Each number is 128 + 32 x the weight over the matrix's rms, rounded and kept within 0 to 255. Layers, rows and columns count from 0. Numbers have three digits each.

# layer 7 MLP down (transposed), 2048x512, rms 0.0362, rows 19-68, columns 128-191
209156052156097119081145106129093096131102123177097112143101108102112142142139127152167116104135143161125108116144110098109107124105163154128171195089158186148084127118082138056077126132122139
068098170089137122097161137106143097126169064160128164142088165111096117136160163130126093121121130137125111081133147130127106159150147109109092130126117203153074113104098164131144118126121125
123103106133110140146132149134099159147114143110131151126113140075142123155112120194098137142063179074103120116106123103069116132141137122134117149154143125124114101137141161124124118151124137
133096066152175083163129099115169140143171156154113121112102033136119149160181110111170139163161123149159078121114148112069140123156149099143158141153073154121171101162140091067131127099110187
180193162137162091111208103132110126139172149148117179146043059075027154105106218133207119202255100073150140149132108134131155165067098173232169172120138035127096168135120111158133132162115173
164105128167131120061113099108104124140127143117122125168100051128132134103144161131139141127091119100133184114137085153123143136124114162116140213113095163120146094116138091156156155118149065
129126109146135106138180147114164162175158087125091168096132080116199141122116138134132122115104078081111068163120082117107147125066084150131132144150099132141161140116153147171092116094100142
107159141132098095153171168110139050129112130128129112122100145141154079102081140125138166116190087115138133122169177129132165089172139125109154121087153087170152140120143130100136177119102110
152107139153146129160087106141135120108119143134109120064155152140084132118073130068125118139120135130100104120121137160108109163177074085104140123127114124118108104130112148142190155122121115
123144125147163141122105181090111131140107131157131158081154143046148160122110082103056146122058102138111088107103138175143152167170183121105186099132080132112119109148072141140109137095163209
149120117106139150175111174141203155102141111138124107193125121152110106126163163152108118161134141101108124175112120111160125086101110076120154161120168035179086140139098138125110101090154134
204131142153120180123122138095172164148132185177239101120047106166083040114131105085153169156110157119165162174215207093147123094079118120174167170127189020145179190105087179189156121073207139
099162000143117091114109172112152107173122142121121108117128162128238140143132177154132140142110128126119109135118159149150134154129111153121080125133166128153164140157169140124146144103105126
102122156131108124105143125135170105153095109121179098157101171141124094163128148137089135198114146158127147111158147148108121146185152093209173109116159112139129140105105157154090119119146104
141156142105100145152127076139181169146142155134149094124133135157064085154217117112138136105092150084148056113171203187109195126123114071064152105118141126079206112124136118132162094151152101
136142133093115127145147150161164109115127149124120109119156114161178106168131144134108152118091121153135098121143136122142119125108119093114082171137164177134170146111122089145071123115135122
132146110111133153134114128137148117119140117167148162180120151159165157110138136086151106138117107120117143048131158111083130170110168132102152159152114050124155106163065082104152125112132129
111103122160142126125116098118143143140184116128124185111161095131147161120123161132155077136096177128149110114139126124147130130129146140120136105116110152115143064138132091094123113137132095
135098094136127115192155098139104137099100075144090072148093144118111105111142084162137145130117124108120172139094163108133097130042106137116110103136094202164117067137134117127086186114154158
118148132127146142113115137116128126130080183114137128140147164155085129114094159093094143132181117154147174145196174083150130152069159077109106195123103118132091104119113104170103164068108141
088137131151083122007119114075205171099144090093164099144103070167138155181161098070138136127102106136145131139095093099091096148131165134125116120137173169104144126168193133177105089121131154
159069074163142111126115071118131114108089142124128157155128166126178110109134076145157146193094121149128088149103177140146141109111106121113092106066130124135129148136180103165163110083154127
143091210094104111092137114121139131105106158108125129144151138106129122095106096139098130118152123058094113159140124123138105071143161144142099114119145084142135133167152144098096171143135158
123108087146127126105111099184094121131122120124131131109132144168172120128112112112125136110122121120102149136141129152167112151121141134100113163124121148088123127130145148133162125111123093
099108114118081193150102097141110166197161198133220142090035084113137167112155175065160137091170085089129128119162150140106244185140239080139095141110139173099028075090197096157147118190071173
091128109090138136217122117102099150125201147143114166137114112137121175143225132104157133151099171137098105152108150082164076143069056174122095087154203122103120171143173181072078159126135132
169131149152125103143143144162129126125098090092041102106126200129118142188115083099177137113091128116141118114087139103142128170172045072151131131060099131110153085126095140102143130140100079
149145145116067117119128176128158140137166120154155086159151111142112145145124109149100131096084113146094143170165101080100167105125087131146123107110134119113162118132128178102087154183136163
171115108141113137092108135126114146162171097125103099135126093163163108137112179130136141116164147095136165114156125127135101158116126135154126092106121160113140100110170145148162158140086149
125138093129095197146095157117163164154115114104146102158138093126170144149119120111080100122189149170144149142114140194127138115092075140116197115151171167084068133159106140141142098130099154
152121156127124138130152150136102148124129128132125156125110112122101131129145127134130129113131123121114136128134104122124128143103114120114133119135130107144133123105126143131128135132111143
210124134148177146109151132177109118125130159137097119161062120157050097159124093120155130138108107156150126120154143115159143145138080102130153134120089057129139093099052103142121127124107137
204102126132167166126152128185121128115121146129112127169078119131023086160143092135158127130103117129130149114160160143221163174100048094145141110136103082139147077090085114135139151143113124
106157102071097073165121126131074158185182080202156104087134148147127138141068096100107163103106091111125090111119107163090149143203071144088159155145131122102186116146089123127129140142129093
131136120154085108148160159039122177196151135066141068134147097127146092094132131110179120140149140155132135127144109083201106117130105121095157128117133124078077109085137099128125095161149107
121098118130142144143098099102125154126142154156138114170164114160174147113101118141136137108153140130128170139094139157105137089147175129117105111116194107057162129159137105178157154090127130
132099128115137140146091174099148103092153111103127097151092136154143106129165161100091158137102139112120106180167102172148144121210163149138131112142113128141090133151126160156119107112127127
171157149103149126127127193099119184137201106107168156150105099102141165108158150155082177194135175137101153087160150144118096113090072162172180123138147111130087126052077154108155108118116131
138136128154147163132111114135131133148129134123087117113163149147129132123148150130118162127129109148157139122155134111133164142150098139149184110127129125166120145067101152128122112117090120
163138142148101133118099085095135156114127110146089162151147132203110116114176087115129127127070143087152144111101101171130120128123085174124130140105099094140153122090168162143137132158137084
218142161126078213087107081139112124087103129105118154142098096128070073181134081142124127096067134081166122087138122211186149104109053066118161110116114106107183050172146089167115127083122098
139154154172120181120139086177121125156077140128134108135166099115160183166130156152117141161112159142075128107184157116202153122075087142184149101082152121161103144115142163149109139125129083
070145134172118143125086107094142121072138165066098120163105152160122138059084146110098108131164104098184122144107097103132138126154115124143074103134133108064193145121150132080177152111145061
119139108141158119112148118137110199123144098134126103114148111086100081138095095153160080129103136131155105111124129125144142150176159143150148145101103131039141135133078121089072161078067122
133117139120117128133118105119136138140137129119126153078076139137101171166111127085099158103126129139145102111114081173124078093103135199154119124143110128122178134103098104115133137111120109
077137000123102119124101168121176138143127116124136111132132135141225131151137131118137140159130136122142123112127149140125127100137116135119095129128134134136129135171190140121133126130127134
209147101038074125130204092171091116133127185125094143183068092121085116137166106153149151155150110105145114092138162072189121161032043091137129250103131094196115104078067143128015181140108105
152124182069091126017158221111149133122101097061107136102120087063177158151134106125111129162122110165054135160110073132122058090112130155165146161167127131134115183179154242124090134158158135
159135134140130124104115154110113094156185090147107163178158149157131193144207120162187188089122147140070136095110152152100087071099110161142090114109118140163099133166156098129108130134120163
131166150108128111109109199186160116209137147139133101117083129107106150137093167090083068122090060167151107162121143130106104110113153143146177120069088112091138187090121120100129055158083195
# layer 7 MLP up, 2048x512, rms 0.0449, rows 20-69, columns 128-191
128133084133082168180129159141120119098120169079106083107161134158139140160122078119122189099135126139128113160142143075098133084126104131100157120142094123071113116101143079219118121134145140
194169105136122107138105111118116161130156082108145085162122160107143145140145145185112090119173144156123153133138111144118217142115109113117137136128167118104141160167124116161184125116145112
160154117164130096161149130134127100117137148086080109106113181099148241126134126151170046053096180096173111106073142153120136123141078129062147095089095141121176145169067071130127176115163141
178123148140129143157169111129144127114131103112084122171134156052109108156124048151075116137089149132173116125074121104198084196089102105058043174110037118143161057118089204096134094168086135
145134112066177137096085124133144145104131145116108130116122158127115112079155106116093180139160115083139150125113210112140089136027075106153119140110165094099173126121167102173097149100118093
142108049110102158111133124117142128140135120113170156117095172129130136172093115091105122115128137225107179099105160112162104108059154139143111085110113140139077060080131120128165083151144158
122137167118122183138118123133097141125133113123124171192094116144114169160093196155097151132082176144091127122143168107127129134122114083103159060075132090142115093091092170143145128141131118
148123145127180188104147093135117105149103161082158173095128109142150107152128131060155069108093131168118121086091171148171115147171091103090144065129188116204087162095139086142156159134140131
154095098113126180107177108162087134109111105163154146095118102137150133094108069153086135151118133188111192147155104113158204121110128183091182130101143123161032167113118108165142149143155121
141064117116165165093104045074164147106106093143126178086135065160147124127150135120114133181120170085138144153109122109182130079048154187216096123175108152141154133121141112143197050134123117
136092128150167162067201136117107082086118158206084174169089093108108153147184053091149111099070124206146148121110143106162178175098106189157157182086130112109127123132143155072198123089093125
160148000134151051112132137126099102104103109156066156118110133143189161126126119150137091149112155154134149143135196146154151106191091142109096143111113114106104119102165103127152116167089123
142086121137143130132103135085126094098134149112109149114165118169131115152114110127241089109134136135132157122138133122129141119116129159061141148119115113109140122158126081130135124163084138
114153110118125161115120071102117120115107127206124201159124083118088090110125107139105095125093082119121161150138130084116160147146125121053143155076048069129065129113043140079156125163140130
117123102101150146193113119166148115151131084132125133131125161166151129140118116161122126119102147095136104124128151133127124160145116120135135082136132145139117112119134166083137097121129133
158077182173164177142102109110081106091135133137145159127109155102081168220154142076093112070048137128163097067066154172128139170120123174124091163113112129156132082087140190161151060100123103
149104112135131151130131191130148126127096141085111102173114163120153122172113090174125152164121102157169127152138178094102089148132170107131114152186128082168108146130130153165140166139130160
112199100107118102181178103118130166100127143130131164159131116059133099142123054175175138148120131072133161079138170151176118175144103122091147164090111114103214102150095118137153216130143115
176173185070125123125157165106116130130123114066073163091108171067129170102127096151124076150149153079127097106097120180158115147143054150094139127118091075177165119139125132066153138157123101
138132082118121174090128136133105092121111162128090170143145199143144070101085125138105133103134118129172104133101165147100155159214087106102177073147108084104145132126082164179160054118113145
153119149122123075185148136086079146114128065154097166133152115139141190137098136164092108144160136062136163087146109108133138116157071087109139061122104131090164144104085130126090157174123160
105074100128150131093131101105138114101133112198131174129133043085122155177117143126097134078068110143151120171119114115128093103149134078147149060163093110159077146102139172169116148107135134
116110156161118221135178123100102159091117115151128115094159045153084111170096125102166134100168128126115123085144142118170131088119142139107154161131126131143157130113182113127123119131164125
143167151151168176109131107110098073130090157114123143161113212114079108135173118176101096091075130138141144066099135085127097178121149140168079125151143129125134085106076080109144121135147103
067116103160101144182085107146142106102129104187179127044123092165132073088087106091126113155115118149171141115137150200122153087153160054047111111116121125160139074034160106178053179114127116
172079146110140159173122140141116117113143144144136151131117159084076115137131136122093137144126180157147084122140095095144126142111097096136103129110147128112106114084140143124149121098182140
146098153106156137106171122125094094081121200149148156186105107147125226164104125105156117102086131141106202166159137026127112130089130105172101137128019153115132121136104105174171150104096117
144106175079109125130132171167107176120130088121104145124126111134087125120133094139099127070184157153131128139102127187136131084167152165126143164152132160148118121122155135109114096171093147
131133125168088180204112156122091099135100135138076129090126184114133132166145160139069138152213134177124140135112212172107091147107105111120153177133180119086163038093168118174105113129063165
164112134136203149127157096130085102087104104140120163145096105141097110150126109102160102108099154156152147095109125106183163168125082090161122083128089133079141069080106110116143083127134114
194111127127151138103186126126109110126116139126127138143112115085101146098103090089138091088099105115142117099133143117163130180104070106165097171146113099113156096097098144096110112142109134
202128170070154138100173125157095103128095130130103173149100136157104096150148105120123098147108126126134119117098161126147153191133082106116145141107126068132123108117120105099136173162136109
099093126126114147156083096130113113084103145091106128110108119132118087154123113112156133190111150150100147097131105128111123146090140151114168124140119064075133138149096074157154086164106187
152086129255141170187098152166125126124128111132117153169141127092088151099174115108111088122135096168161179114145142143130130114094112185107149087107116095134142085095078180120158116144144114
154066118119162120122175084152119121120083125156156137132140109154146121145158189093210108161057132157126173136132160145233088085152176153123063113122127105155142095069170130157121157131105091
108109148134143131162182080097138097123104110124125125098122070122143141132119084129098118123111135141144134157086211216097132115122123156099145160128124124141119126086077119168116161161162113
149103097121160167152102089121130093103099125127054128161174059131101136175166067110053072127163148124170100091117137093097144109126088174126197105113072112088086141107090154126146093107148147
155121128108190105116173126142115109125098074111065099154121075114117169147173109138169150101101112130128090121093150167092104192078104150166154133117134135101151109098154147182128166183104061
121076138152144119083157112146109127130101138171153148121105118157128136140140128139175136075120127111117128119124128115118118150163151124160139092141156151176111189114133161166180179170091118
224136142139124131094126079137145117109139170103123129142082138112118102156170092110177105121086160115123139126111128142142152126130113075054091119126131088179164119135083123169157121059142119
119120072164199185124111101087147107102109129087173121141109115139084114115073163096137074203092094140123167159115138029116134078108180146079125180138130053139112124113115180166170126075171154
229102197114114076118172141112104122157088037126148108162073120074137136116191063133105077107104133080122115112163092115084109088089139096162131174071040143121133155122070141118101200184107134
155126090106129157102132114116145072162113110131109116074127100130137132151092120119156129127069133157130123141109126105118110087099123078191097067154151136155110109128163122168126132178156178
140174122157160198133104128126126122111119169090129116156131194085117114117120097147112128137136142161152154108118072132103101144074079131121128122171159064145142114164069117111198100103172123
162166020102103149122144179115154113119104118106133090187119148165206160171143102159150130207083154089208189084116151145168160082086107142159050109093093131120137175161220124115184114105133145
233155204133110120151119140132112092098118193146126104101093176117157141100221128060097124154121152148153117108109116172129148121079088123128124099095145112149140069152120161138164117167167101
134131152197146152175123077132083115115127129116145085119107122125079107071152082132085106043093141134119141119126124141136175153210131082095130059166094091147124053087062090170122173156140108
124112046105124158129132092085100135116106100117157083157094203134100151123083092079119158143111179100103143120093101100177155156202137134109182174104104131131077089119120165165155127117162097
171132150101186148122122137113081117117096099147086157133129098124087134114107075152101122135131157149149186109137092130137086155078095106132101146098116120102197040082093090088130123127135123
179153095023106133129173096092104109134132092137127116115133147108144174130174135162127155152103133100171116162142129208147158098079024170134103148086125153175163114147094109154122132109126114